{"n_layer": 14, "d_model": 96, "n_head": 2, "n_kv_head": 1, "head_dim": 64, "d_mlp": 576, "vocab_size": 935, "activation": "gelu", "norm": "layernorm", "norm_place": "pre", "norm_eps": 1e-05, "positions": "rope", "rope_base": 10000.0, "rope_fraction": 0.5, "qk_norm": false, "attn_scale": 0.125, "bias": "none", "tie_embeddings": true, "parallel_block": true, "init": "normal", "init_std_qkv": 0.0631, "init_std_o": 0.0, "init_std_up": 0.0631, "init_std_down": 0.0, "optimizer": "soap_variant", "lr": 0.0112, "beta1": 0.95, "beta2": 0.99, "weight_decay": 0.12, "lr_head": 0.00885, "grad_clip": 0.5, "warmup_steps": 200, "schedule": "wsd", "decay_fraction": 0.826, "decay_shape": "linear", "final_lr_fraction": 0.0, "batch_tokens": 65536, "seq_len": 1024, "doc_mask": false, "train_tokens": 146500000, "steps": 2236, "dataset": "wikipedia_en"}
Each number is 500 + 40 x the weight over its row's rms, rounded and kept within 0 to 999. Layers, rows and columns count from 0. Numbers have three digits each. The size before them is the row's rms in percent of the matrix's.

# down: layer 8 MLP down (transposed), 576x96, rms 0.214, rows 460-519, columns 48-95
# up: layer 8 MLP up, 576x96, rms 0.22, rows 461-520, columns 48-95
down460 096:511515438507544449441547489459509486494479557514500524427550445500496455533497511413513514517500544405524446518520490427467514551459477474478542
up461 095:513556458479509558464503546512485476399476434496463477535507453575377545512468492503491514542507507478504476561437461490527506555452563496522483
down461 089:467462439494488578545522507607513455500419461514493553488475448490459514489512491496542509504498515432561483491508449541457456468539581505508489
up462 103:446487476498519490436428477429469525469514559491505497541524451465498559507437497510531473432517531508503524489578556493438480545575446436432485
down462 105:470421502518517470502470542516557494391505528530501579484440496505504528547446411492515418494461523472520454626473499557427465480521486502455504
up463 099:530484526507511535499480382464576461496488549555538435525437463504449476535454547435468547463535482498521520532440491498553518456493527462478520
down463 090:465418449515563505512452513475564538493471535443498482576585531501491490513464543513503510514461517519484527500552446500526484518506496571503463
up464 104:380553503501523547515473467589478471490474548502438520501486500464474489506503463548545509462483599470446475468543479444530515477515504501539463
down464 093:530534554417475472461443515488510466555469468507506559541472476523521449510464524412477505475535556479518536567577452468482513526526537464508472
up465 100:513551549528491488469457423456455556492533534508545488469483540484455446403528546499472509503481488571511529534447483452506485502508494453501579
down465 094:457422432449565483522522510462519454495449487497502501503575462491496452577525390480469504553504556479512475532495484537513485420499504497473439
up466 106:443482504476552507559475501494578473458567488508494477473531512527503520458505540544536494459517567476560505436516528490553526423511443516518513
down466 111:484554527481516440515464490513482393524507485575495546477609493566521426532459460516571494496522443511471508502482486523510481530464460530496469
up467 107:465521394521506482538528534552583473506458486489481443550470519530483533481404459464529504534448570487571435545538456570420493538487546479463477
down467 107:505435585446476566473465490454431459471527510482507502516494488495490431506553567535488559498551458509446508451519483435533538427479450507499529
up468 094:490542508492559466530467467455457429475473508456561518568581520441494532471534526505586554490484462533430462538599494493473474471525536460523488
down468 101:535427525481505437480432488540494502532483454553523434507446524533412446475453497490433501515546527485458512504464489542528523486494532480447541
up469 104:424476438515524482525442540514413537448484542508383518488527467521523480492456594501515488606442569576464467573552522489529555472539521512519498
down469 109:506509527518533469491495469451520539501551462565576552492515499525526510470550499502544481469509487482537464416513458554462488418440425441428462
up470 095:512492488559468508498493533489488480562481446498567467498444469484517433464492419512418504462521488502515479533487538500506513508472500448589514
down470 087:482466504477527519490513515548475469434496574537425535431504557472496494530590584483546514537443473505481481558501426478493487512526496501444506
up471 096:460547499490480483543486528526486418485406487557506474524522468469528523584503473530452530483523502525484494504434434522432499468433527530507478
down471 095:507477516558490489521550486593479484496530505517476484418548481560495515412491525452509490523591493546492456518528572482499449491562489459491474
up472 111:495498439503464457449489554500506545468510513575547497489483414499533508458439494506527519565501501518592407517441505431493463477505451419495550
down472 104:516447554505461529546560473411551507482466444476490514504493530451525503513532554506474510482597481501468514461471549472571466495573527523492487
up473 104:496496453413561526488543508499484547490547522474494468594480426443506522526499479526509546484477502446528479536568536479462451567459520530530469
down473 094:477497663547453510516506510522430504539445464473493563455518494483511470480483523479457500419532540515487527474487463504469596517465513487474520
up474 108:532527493530442448422482516477490519516479492497532483496459524499474525538550438520452470517416522537431482565402533448544484463514493502383536
down474 107:453505554517455563515484551451455452477513516460453508473509498575482479457523529472501545505552511476459476437526502538582518552505510524502589
up475 105:530501491582490464557531511494507497570465468500546457448476455520475560498455523433529534542524533542439437511517532435522433489467490528442510
down475 089:468489536529559589508465478505459434511569523598499469496509510498537450504583524571498446437466457437487517471455531532546509509473508481543454
up476 090:558433486441504536515485464467485480508409559550553482534478471503489462496515427514498521377560447492472486512470471471504542473467522481472540
down476 099:471514474454491499432448492589464517455530517499494438536507497538550486496497536513515580503545526481517483482550490487528451474529602479490481
up477 104:500452472426506469519515505493613425547531445577545533480497437439536486591506492517459524491470486500516502505524501458507458503518579501520417
down477 108:510525500548565504553496517478502474454436516456476454526507537513484483546476491542537533486477482531448478452552442472499582512499503489478511
up478 102:421508480502525491528421603462481476492501544504475479428508451517448513521504510579509527495449495561435491439421516458470502538489561549559473
down478 107:560418539533437513446502478472507531525550568497468473482527535513447504551532489433532491452532517471468531501502524555548590480453526514401555
up479 099:496578472524521579406495484504515532484584557490506452521498429476457503519503486447550540448463521470514471498458530474518444475505545489420481
down479 095:515529522515511425492407494494441501548558412576530532481505509530508471450521502485458513463483490602445423463538451526521509520461411490509422
up480 102:530508457468579541482502537523502524488485479415407509500459460507490516461418517506564468481502524412526471457558447530481519514520398539543527
down480 100:567468471522552484487428442524479536390589505563490438467469511519527486596531479447477501535576469570536548505498527498484496504493541509528459
up481 095:490546489450487535533481466516486484521583545527455462491459518525401450611493357474579560549491487540480527479526475495556490504550509482497485
down481 091:458475452525467537498481535540556470512481533387557560486461487557500561517528535559482527448438498520487478504477535438463514511497511487491520
up482 102:454502405534579493502452505499539497494525500480472479551526431444568518570526493535539470527529423514492502450502499494534505495501494502506499
down482 103:505546513484562478481518487507456566548545536606550492495514514475451525467517501471469493551506432477436503488543502462554524504480553530424504
up483 088:483490554514494543550525503488508466572460420563493493488446492510438490497423568501538459452471473583545478531514518484541471513540524545503460
down483 086:588551513472510463453483541476487542488507576489513427525543496559553480491529492424504521547518539504505509555515549487522549470472565425485519
up484 098:503437470522529482517534437550546506531536451523508531513477497471522476408540453501523497455397505550529499481546472491521528446586446485475495
down484 096:462526472528476501510504541448511514533427514517536473464551507517478533516430510508467483510552513449475528512425446506537513550438577519498476
up485 092:555509494457455467517564459508490462504491497526425509524484485530476532462424474512423533505552569517528474560491586539491532469494412476544491
down485 099:434462467465398544492478497486550564540475500515542557522432549504486477482573573557517421510481464497518491471578467438521416506464525505511541
up486 105:566445509457467400479495485467497552568562461500478503570444556511459493552453407483483443492498465503491448440451547499546502479555450505451570
down486 106:472541581481517465428577537521441521515455488485568520495539512556532502572495431509519492525469507513502497517568464501592449484452478466505512
up487 103:517493571561461506529458480477566467498527509537485486429458462446460465508583538441462480558512478472470459509508532540493508464436576505435471
down487 119:489441477506452526556482500422459566538447492533449513460483551548521421471471502499570447508533507412447501520514479523501518506471543565480475
up488 096:517440516483495514490592507492586461518488463531563445486474416507492450567495538451531512510488444524504465498496498460530453501466443518544492
down488 106:527412470506533513463505488458491502449498467559470454571500537490528466538484480508495447505545549574505491582494497452479539515438506534566530
up489 107:517427546524549521427500529490492469435466515533556465506497487543480514477479497484546493507444468496492475424485461523512482462513487445458517
down489 098:525483504500520499531520506594500530527577470455537475351469458552546502453551479506478512415480487458559513446487493522520459451494491428521478
up490 102:465496512569508505457440504557506497481455529533455518569485456468482499410499553578496522570505456499511477619511511507481496427546470486401528
down490 106:532430496467478495518546517465539478516442514498505467472520507547559475473600527495582486400532514501544508448477485501479532575493530464467399
up491 103:531407464481549431505496523540466474508552496482534445516505467446569490561478470494528473524590534504517472495547446530485563498480443470489458
down491 106:520542496499503542526504391517571466536454546477501549451511491433493539514542550468488482482428443480509563442539567553529558473518510461481568
up492 095:455420502442471503448510517477480410482442503521539418445496497465504476464540526525442532447484485471508505503524503490442563492560532533459545
down492 090:456543532491534426509473515538531532470523436463536493507531513524512515471445478512594428599471553484537439471496391503505520516512420480450505
up493 111:427468464524451486555478470459470450507450451487481582551524479462479547495535487428482507537574490500523463495586471498547513523458484577438487
down493 110:486564596487568427516528562454479499448590514519476453479438544565510545494463507536498561447454478510538519560492544431602478512536451499528452
up494 100:481528498455513445487450552488520486528451506549527542558543456561432553491396543512538507385434480508438485437487505497498542469514549448489531
down494 093:531582480437582501531545518528523528473487520466489486512485483537536520509578471459469536513537524564525502507494462462504521504434454527534401
up495 100:505509539427465521520539458473546476448525419514558461533560509437514495483446585519512420498517538443562493484519524470466479462419468493554489
down495 102:447511492524487562499510503522540490429492538455504485484537540540429456525478465456394515455489522529453469600501482527491477491501457561511502
up496 096:534471543448524471576499445539543549529534533486441500527523483457563464534547416538544443589497490485525457497522509426495448497516524500499556
down496 095:494508485498512470485518455516469472469440506496580493500502517590546511496487487438510445435433480506465470462512474517569426494535509437624531
up497 108:504525539457497526476498425488490513476567480545450447516576514480522452576482522472447498547534434558509509456488470515493480534558465484531431
down497 108:482497483484482544580423460513411521508518470509465430466518549539534470570488570531475523494514466447452500500491476506516522548496493464477534
up498 089:436533551539521546611480539499474455448514413522496492501494522463426485473456493437600468515485439490532535531472483465557580528514475441514519
down498 084:533531483476559422411526463504529540519483554540572516506516410426589560515501512498493471509484584533500499486507529591513518500545540474541518
up499 094:459525459537438474562483480493564490533464456479464472490454454467543529453526487496493522578564505491551493502511528472442492536554520504448496
down499 092:497518538493530544495504519510472504515565616433467532500489559480469505517500485454510525458436464471486510474572484545499488443441442540528536
up500 102:397466462467462521456499527526483461509471427542425493580491559467468571481540524501473499451480493563513535516498454511464505482466478510499505
down500 103:519552529526489565573505496556509453449495546533551515457535483506536525560418467450606511522549539493514521472512475534537487482468524499462522
up501 098:506501545530530474487456526493449417481445482431462491444470477495502515425579509576487527514514537446511539521484502506545552429502572488477477
down501 100:473544521512534453408500484511512534441497485509512524507537498445582427492501530496499506501500403484502500508533491506551489583398500490500459
up502 092:527478507477519496588490499492592450574542556520453444535504476486479452414513505506511476479481472484492469475446554486513485535428490441546470
down502 102:493477544481450503489470483414565484520446476489475505556466569493496552481450490489535478543436455487470547601486530482509471488477467501535493
up503 106:504504487508543456511513502505476514483550493473530536530472453447487470397564482513480515456509497453544486455394453524536491407514522477544518
down503 096:578496556541517488477520513499412480487504498597505474525536527431521540595452487569489508535519528567485503551541476526520536489447485493510491
up504 103:473462525496489505495489486467530431458474459550537441555459539467479452538572529482566552575554510498493501517501505535426454480529499550516506
down504 107:460508556545384458508408471543540496498483480504508383490517532434459507526492537566521521522524490490474465499490481522473504395485527499444502
up505 091:504457538489480446506516490503476523462441487505507439480493567484454554531489475467531537505507492491436439441553491534448498454459513531500495
down505 088:497522511473522503479519479508447546430526463481541518444555465531612529463515455464491528486516506486579542480504417542448530516515543471518529
up506 104:527426443466505487473522496472514482395476520483538496536531560510494485495571503444483513516575501564502521521494557561461477533456482533493502
down506 100:484500490427486575461512473457520529488484419555467532470508505481549558586475498444558487531491518513467520501484528504459523476474489504502543
up507 096:467480534532510508502441448587462543465474514445505500510534428504432538538472563525475589513493519507521507559458473468549487463495526470491536
down507 100:530532402466603556436585530500518493501530510527458493549463512586506504420568439433497512579498506492575519460500458606525501514497556480502493
up508 107:486534474520513479526488500524546447523463509446487460473497502527459441511459499600473531437580518523497464492442576520512527483562524510492573
down508 109:565484492520506527595479452480444505572517459550517557506476559483548467415485515513484483475588589517508501457460532604478478487513459486560535
up509 100:498455493508529419476574498529451517473472562599481500510531465525471471536474485539566493507544542470453551556522564478511525488472456459556533
down509 094:548472477535485488524501501404504501578486452490482502524492517493439451477515509434561481523518513521555512444565568521510452443559568484527457
up510 103:541477426543550543495510482495524507560577480480547519484542557586529491534484586497426507481467479540533517501459527478562425500525479543400488
down510 109:515592500482522520554510504502515441446530498416487476462591507560503574556393509464501527449451557458533462521499527468518492501511413502513447
up511 100:467494550573553524496398499496612490499523499507498516466476451376499482559484514511511402495519549485507505474489482545560543564452467482501450
down511 108:446550441482477532476489592480488490414478552459553475501460476457550520519470515472548534459526498503609434577523526493479473576465458511542533
up512 103:465478447556469492431504575486507577435534544496576518536498452484487477505490476552410439479515571444487456513410504532389528509515423505489521
down512 120:473429480537456541536478428474542443529429517535521476479476496484499480485458538503443472529486438485502390490580640490532487501549507518508532
up513 100:502491515577556542572527483513501540537572519450484494473487450533496522461422475508507516539555603507502507483501541457583477523525495482476485
down513 097:533550514446475450465499531549558469455555483542476528538467523496510482477506499513489530472480499463528570554529442532484511407522490467591528
up514 106:448444510494566478541481480469459584512558520493458505542534449527435493487521527494524529574380463454492497514488490431565491520551523486448483
down514 113:501557441487507523517547451431501427542488508559536442531515469524491545437468625499507506501488525528504488608580489483443398474495506450475469
up515 096:445515465517445505513459546474469488506452435450510499561483514445506443573515473540524483512563558543501485553431487507509552509451466371475499
down515 097:564490522451526511487478507521527520599502606537506477533455506508546481449532544485525478502472480499540484480516609512541448472550506520549536
up516 097:464520398440594539513459463497460478495512498500441429446500508467458503504465469532475520520490537587485496506492462542546480515516513434513498
down516 097:446538547492521470441486419442485538493516494534538523523472549478504522489518466505457472512432449418532500543497482480477484484490488500443471
up517 107:542469484522508556528454505554514436505501528486481573493555537521479466386450570493373474467523483520512493436500461463534570525498543529516503
down517 116:511506469522456587516548525471493472462536513499491582484472517476523472519491476416495443497515511528447537469449546522495486421481527517513501
up518 102:450510431516509516477496527419524498543524467528534434554468513494450465554514512473450547499461493536553483457566534565530509535420503482563524
down518 097:506477495537481493416572520496498548427515450492526461506450526477551535463446538495487512492472515540472499520503515479448506518598512472528486
up519 094:487503439526473550543481582441493592538528477505473506562457546472516468427491520444472486516455554495478496480538514540536541508405456522476515
down519 094:459503532520494462557503523458537429485471539510514555469604447546518478433495501480545507467494495495474486534458456496482509514559487454523418
up520 096:546467508492584477488471505521493444475551547484535441481476473563476528533441460506464478581551567529483525439511440468484505503569458567454473